{
  "intermediate_size": 768,
  "norm": "rmsnorm",
  "norm_place": "pre",
  "positions": "rope",
  "rope_theta": 572000.0,
  "attn_scale": 0.173,
  "init_std_up": 0.0529,
  "init_std_down": 0.0,
  "learning_rate": 0.00294,
  "lr_head": 0.0143,
  "decay_shape": "linear",
  "batch_tokens": [8192, 16384],
  "max_seq_len": 512
}
Each number is 500 + 25 x the weight over its row's rms, rounded and kept within 0 to 999. Layers, rows and columns count from 0. Numbers have three digits each. The size before them is the row's rms in percent of the matrix's.

# layer 3 MLP down (transposed), 768x96, rms 0.122, rows 73-138, columns 48-95
111:512517550441519526502523508498473498500513565509487491511515470498513507501459487502488490506542486464517464499491529512494444509484500521491506
108:522461488479481501483479467500508534463504494467502490453499462495489534472481512486541511528460508528510505468520462505489444472491494521518500
095:489474571503494463529478506477508520484504503510534537492522520461485494541491552530528524512544519482497511492520492544489490463472496479507544
104:478479507515532503504493477497487496483500518517510535477525522521472482509504523492498531488467501536466486513520505507516484474510483488470479
096:498518485491475524482493524536508528515538480511504501529519462490533520521529515478502477522477456527531488534568505461543526475504513496486505
102:530494503484508515465521485480506536476505505489512518507521428531476489515546543496526542480466510492536511494520479497486528517465491487511523
096:502510482491504510544544494535482464478472506465519508508498534489511486486492527427545529549456491474511528499477477533511502482502511489467540
108:520498493455525494484481549478500528503523450505477486504501481512522523539540461465475517496484532533524541500459509479512432514462506465525510
102:542497494494459511563479481468516540501448520544466509512503485506536469521462519484503487486519478494497543435523543488474524504525524497528542
098:533519476500508517506489463510461465495472531537522493527523502448478523523481528469475520495507468505521504519515528520529499501475501493502508
102:461483451522529494482446532516498519470487497519517538521554477506481441489513487466529504539493480480459533506508512473501497495510506473471526
106:512468527483453518529559505497504468467489524467486452473502521543503537505481532509497541502506479471537450477520492512515508501491481469479544
101:521458471489487511461490521481474528490522475503505481516487492496532531512445542481497538549496531525480523466520507484571523482523476481494536
099:517510492532491494542510514567497478496448537491495505523486467548486505506513507490512518504512476434497549505485477468504473433491539497530517
106:520474512468498503489554527459541505477478474476500517539498536464495529521505499528515487503541492492534495444475500500476508526497514489495450
097:485518499492517505486469488479479504463487543559473562520480476497509524528509476469518491513501447502432470515433490521487447509491511482486496
098:510509529512418464517525501460513510456535525495459493496502502455495529521514497488522512505482535487462526471550547513494520450524514506527533
092:533491481465472490486511496478504494511507489446527490517520482488487456495540531516497505531516507521501514482541537524488508474504493501479510
097:495505541495506538519443501476497423458482467497488498497521447509525477477522448487511494481490476439495515491481498510467535494502508517501471
102:461511511510447477469491468474494520472500491485500528474486474464494501495450488489484497473514496536452512521527514501511505472515465542524507
102:496500487473470545466494462516493536505498532505463521519514513469460475460514461444511542510484510477462514463509565467498528502508517495475523
105:498496512510535531514498498467453511498461476448526500536474466531493494497460501541507468462493517474495493495503501545520469499478515478481471
092:522533487558460501488540488533505496486496486480485489426495484456511520469500499499534521547480515506470526495489511543444477492489480469527519
088:458462492503462481472454518493473489481509552516525503514490505506496462498525522449516544528505512492474526527550484508554483486457499495526534
096:498508485473532466515548498507533504457508450506545470546496525493530481526489501477505547500518485510488487500515464452470505469508469496500500
107:513488465489516435507488523473495509540487506493495478583502494513524516509494462497472461494505535540500495520462480519511485464489482511458472
093:517488527497498473511487492539525495532504502500473550475532479538520516477462526494488494484494502519458496534466498499495455514514509497484489
108:501531493485520514482549511529508514460488493501499506484513511505457456479469494406481511488526543502545521498509490519451487483506492518526537
109:579501513449509470513515508496510502455503462489512461524531479554491510497514503484465450495502500540514562499488528457496557523503512521487503
100:484500520520480534523455458490516540507494526529475497516522497487502507542488509503552492519513486510515510477505482529513497515517454489460507
099:513467522505531487499519469480552504471466481508500490498483520487482509509517515447467535531495527415520462497543483522532539447513490485473490
102:503528517501483541464520503466483466508531560494520529495523485505489507531534500508486451484465491515480515525463534460504443488469518496485528
098:486523470528547480504545504531568496529486481476483496507482468495470503481513492536528514476513516497490505476495485483543478497539491479489469
091:503550515500522483513494542511493526489512474495456515495482493551522524490518521484509500506477531500534539521480508496489496505460528492515525
107:476508481487428518482480531526485495513486537497511517493516506498463513544458555537496485483515485499482511522472493535482463512522521472473528
104:486467514538513488499502546506473506510479427472486527518454488490510508509485527491477522522496507504527512481431484504530514512474510462505493
101:510564505472531496501518474442492495553490494491448516499470473498502526509496509482493477479438508508532536516498496503440532499466517505499525
099:509486514491484532465464514509510505511493516473509505508479523481522506513516502496542515529473515500531515513512503503499523506476546517490506
094:466496493515505494463522496455499468470519506489506488492483451516457516523516467492501486484477523513473552483505482506476448519434464491502501
091:538476514488486479465478522510431520500480511498494485481516485492524475518514463455483490526521469455486507500450575497488497501475536502508505
101:470479457479440479533468510506512514537534519484527521486502511481504497498436533505499520478506487517496513473462546510506510501535481431540446
089:457514488505494519452482500491470503519489490506476496493509512502500554537499480504460521432535535522445518484495477485520497462494558485508545
102:513534492469469480518507457490495516505458511515517513499518503465514491543499523483519506482514529501517485439513503481501448529511508465470511
101:508518507480506517516504522495524478507543510524532524474499504499531494508479558512510518490539465541526496541465522514475462550527514518536494
108:526522512506540499522479520499497449513492545474487501497475514463473506505503474530535521538490472526495475518489499537529530510521539531501490
098:511502488500488478526516519489477524490469464442520501493491485474511488506546490492463445508511501485468539519513476499540502477484549524519467
090:500499492491463481547468521489484525465532483475490490443478495537548502501497484500473567532447459466491523484467476533519470473501487475492517
112:457467499501487500501520494468525464507527586466504478546519500525491476510484502519496435523481482470508515462524479493497487492546480520516540
098:481510479495489515493472480497475514479474543465520458522532524486474503483504515488507515484452516506453541484528469472485508480507495491501518
099:506483513493487475487522534476469546522492524531497469576486491503505504505513473496499487490509491536527505481510463516557520479482518543484503
099:513475446458520493522498475488505519484461486473517488478541469514532508531480534489487493482486494526497485507475501520494465491501525510557540
103:522501454478470518510489530485472521480500492514490516536514516452453507542535511479516493500489471476475507475513535488526514456515490494433514
094:497488507484467494518515523499518531474466539534501498509520493475485478476459504455485504484508501488458512479468476488447460483499508459535490
101:429540530522489495494482516528523526524501521553521497456494567508526460485466520486504490525480487499515508529472484524487511507481524443513495
105:536453510509483503503511483492516490515482421480461478496468509478550512506500488526509459495457457486529467505477471545469493520490525482498467
094:531539505490503503469518492523523550487506530501494524548511467484484505498489526480504524520503477479509518456513515487499506502487506471503494
104:495500474495469469501474524506496501472507471463517464483532481516522501504511505507484524525479493478485502483552471573535519511470520518508469
103:512488465470430469492477483501479537462524479483473474489503454485492516496522523467522487501483506509498506458556547471503508495550518519518536
106:504487537514462502517505515524507486488511488487511493517517468475546558518465511526462517520478532551501520505511517518518491466498511481539512
101:533511531476467551474490497477508525485505513484492498534463522452503470528524496557486473478478479490503512501511520521560505544491526491475506
101:533524452503513507493548494504492531458440486482468484501488526483496486510506497513525482486465470502489510484478515537521498459526478552513499
101:491469519455557471467485485493514474506520521524486493533564513527461515533520554479504516491481528485485492524497527480474447466478496491496510
102:456530520515548484455480495473514513501506501482464472541486513533548504487501496459503487515505450512497476494528478530441506495456468445508445
096:537537506521448485533476513521549509532487510476511536544489500504493513508444519506483547460557489481484505526486482485532463512512538438516525
100:521534510511476500496535485515520463522499486511490521472497515478497497555509519480534441456495497478511498475545524461475475495535529473457531
100:510506502480498498513484535480524509481507503505473460504504446475512524475489530537482492540452439455499550436489495492511503494457489458455484
# layer 3 MLP up, 768x96, rms 0.127, rows 74-139, columns 48-95
108:504554465503530489482483523478543497503499520499477523535514500515432547524533483480477527517519502505559504511468507485518483507481486473525530
094:527555476464479510500477492503523519507477487493497487502491531524495458498476493527462486521530450492556515495500501514508517465512473564498475
113:534569497493515459499520500517487455496480532457506521519525497512499528506465493457501497492526550536552473501534513509465543519485509462472504
095:492504505497483492507502538509493502505500547494523484508507466497491464492510484473539538475493548507523487524499480476551511511512506501508434
105:485534515491498473535487512498495454506502510549481459514512501456468487520498512530487530502561519562520485534524508503519504490522492532510491
095:498446549513514499533489510471506472526509512477518520457464540483448491525475488520497458472532456502526504497496469501506516504540498508529507
107:517517495497488513481516519455472505502498507532512470536525491540489472459499530493454491493524531555507492472536535471510471463544477489509507
103:498446502474504499524498488517517464512495496462531480537521483425491504500521480522449544472497480454468516472533519484544524481520509489515511
097:541554495469519483494481511547549462520481480501517477506509515475476555516493469505521492464498555520533507511525494512532508496481528523483544
099:489477460477490524545518515494511507487532466470520447532527478475530458488474458486481516484537511505499528505497466458543484517521483495534479
105:491518512457493538505508516489547475514492555478527501478486496457491528449490492505486482515544545517463485502491482470481521452519430468490470
099:551487523490528516511507521500530504510490514488540498495511488468473466505516471493496518525522542514464498525509440449523469516526463457483517
099:493511471484544516503543500462546462507510497518507501489520516517514521437473495453480523496514509524575481530506496495508484500515444484505494
103:512486526486459460489491548495511498493518543501518448521492536523485514509486467496525467471525518535502496515532516452509490524528493541559479
094:510512533459522557506520490508494498495491508467477496501470467489466503459484488513471514510529471514488505500519492497442499518511476518508485
104:472506534517474480530489527482502526512521494503558467500504546483427500479522515529521546474539508518474522502517522453521470546497470480514500
090:486465492526496526517501518515529443519503494489514462502499512470478499447471535518474561529505558486471490514492475514481568517504479529514511
101:526518506515502514505482512532523483508525493464493525523483511519470478496508463527478515517512470468516454482453472527475532530524490559500464
106:491511544500504534471491469478498526501496468460511502476525538484454501528505452480493467438494517500526501483532482511497537529520505496504486
101:502513555537482470504507519496514482545529512548509524495525521451489503518462464516469478524479472510546502507510515523498501480497505450550453
103:482489492503467475454480500530506456490501504515505460524488533507475462497469431519483479499503477532521473515537523486550509511501484559488495
089:486487578516478494520511523500545509518507469461512442539482483515511510484506516540522510480510483473536492498475518520509540474479462482517494
086:497500515515540495519510530508507478493514441488526439520489490424481486496485474503502525459523521504482498501515501457519492524496506544517504
096:483515531510525498522496484513497500509521468523530455493494480517480511492509531492490534506517444537511506456542508529494547505525508486490508
104:488491474448500509522529515532507503509468455477469479511533490463553479465518492490475517521497537480500483472512462512484496530537455480527477
092:477432451480508473490526483480497502510505492504534506534517502503506474485481495478440492499486497485486486512498463507521534430501535546495500
114:499491518497473513489517510512484469508549508489513480496467489527469518500458518479500528562516478511532471493468500510499489492537457533518480
114:497508509489493489506505462538541531497516502549492482529514527485484479463536513502521546520490474470505485488507472525525559468544466500495511
100:485522535526495550539484488473533545505479447515512515504517510502472475504513498491513486492547486501518474500473505523547508506487502505530531
095:487517517456516526515510450485532503515559470517546502511486530498475496457528437494460522525499431460512498509498528534486479495522481503520471
102:464485511497483488502503445514502490515555491486521521503452550460474515511473440527512528485529469575474522465535494487531479500488435502505465
100:469518511536505471469446458509518472509503504508476525532476531503453517525503484430470478474529546484471495478533500484508511505539502520506481
093:535494526516467526501498507505516509509534504493494496477460486526509464490520496495445498491507516522471490502471511456517510520469472523521469
112:498509503481490517524541458526521508569463510520493503480463471460497540497511462484476551491518503512501456521480478558530506526548480502511480
103:525478450501497470528534519505525528487475530509472552505532501452484516476520491482486500486509522528499499516510529485512499504565463499507506
101:483521499546506532496474472574514516516498497529483523469508520491491516428519521478499470509514533504482475461502477515531523497517524473530477
097:502452473480503569479493486497518498553471477509522449493501511499498510457505481485486506493508542542526518488489463476482516482489474515565474
090:507475486507528471500509532545525475511492460512523539521461558489482499495467485491458532483543519501491492486505507569519495502498472479489467
090:495469475510510541483541494551505468505543495558480471507475504531504510493501460541478466520518516467505513485475509500490511486495482507555519
103:528473513526502536515481519519545508509492463541535496456492454507522480491519528440471482497551523503543471534495467516508485497517462519511521
089:498507516496518505495480472515539511495489486496481512479480501497500542479445455506476524508548491575474463506508512500514495477494510506541515
104:480507485485523508513486494494504495511477473497535476497497519442508479509481505478495506481498528521519478449513522527544516462528472514479503
101:539499472524500460460534501515490483530475521524505531537494498509486479505439446524494530462538508467487516510516513518502500468511498517535527
107:485493506528474543483481485524510480508496513498504532480517474504478549542534523451513539518540538531529433492479479491508515510507482490505485
094:471508465484479506491496479533538471539469523490479485486500461460510491486502475521509473487488525485465491444504459518495562526543480515510520
086:523503512546529488502503477522526530516513446521503476531506477534496524481521504528486517506482501543543464462502496561503518511513491560550492
111:494485476445513498495498498554496479496463518538491477540485512479528502554510493480504486505496510495522455526470483487524489517496467501496495
098:499486505511523497521516472481509535513531460487518524502481499523463507513449516478423523480507471573553473479459488530490550495508476530501487
098:500512483477450493549494514519558504523460514456556469480480464480491495490518462502519544496474515549533503506526453507494562513508481523481505
101:494507477496516479537445506526513502508508514478473453489512483462512472519495483531492483502483475472514508489510458508493522512530484485496497
107:531517486534503511551491545528549449526525440500520497492463497476489501480500495499502543499468484481533498471502479470465558486485508484496517
098:494485481482537526503505499517524484499507493480474479537514515507456484520463514513485515504529466491537478471492491484498543509523500476499529
099:492546520486503513496507507473521509491476502476461525542547465523466475480450496474483497479485483553504482454494482503507507526544446521517467
101:501453453522447529471533493467535502509461546499501500488492501492538526543516478519518490493529474507479470494490478458528537524549512507512473
095:477519504548477475518483527511513504489522451533468482505513477477511499518524517505473529509516505509502503514468529506508506495471502483519430
111:471508509470512491498501481528473489500530487482485482498518477471480482521504532473463554553494490518514499525506479528496475527494481512519468
101:477519493452470493525514496491482502494529507539514515478476500463488496525487489497520501454491487499521463483510480463541545511513474555565504
104:504484481513524465452508519490513492553494517457496507493528513490509535474520450520509510486528457467479509485524472475477500510525497491500491
103:528526491536467490522496504511541452513502501500512490568457520499454507511524494505506538510488487542527487484507506499547527488512526530552504
101:485463464478500483525503492518500496539469508464514508489501497480521529475518437505502494533508483524500506455543464520499569536508502502491504
098:508524478472519513471473523497475491536482521485501509506500495502502505475475499513513472482496457512484506472536523562487515503521454522502500
100:487480513469453504471519485516531488505495482494557500498501534510485529489481471541486519501533496491487481509545513459529508510518503489506522
095:500521490518492499504457514522551512496453516500478503499482490471489491511523528511477535456483494534487491505468490530518485535492452523502444
100:543526543484490487475497525497526442561508513540474462500489486535483475504499539561461539502504450475521496494533495549459522493511506514486488
097:519503502479496499482543468497513477521510478474511484468549489494547492508502552500499497469517516546505456498583488514473497537498447508475512
096:531509549519539526504477461490479465493470545531514453535527533480499496489510529509469523452485528480461494475532525501487487530516497490545469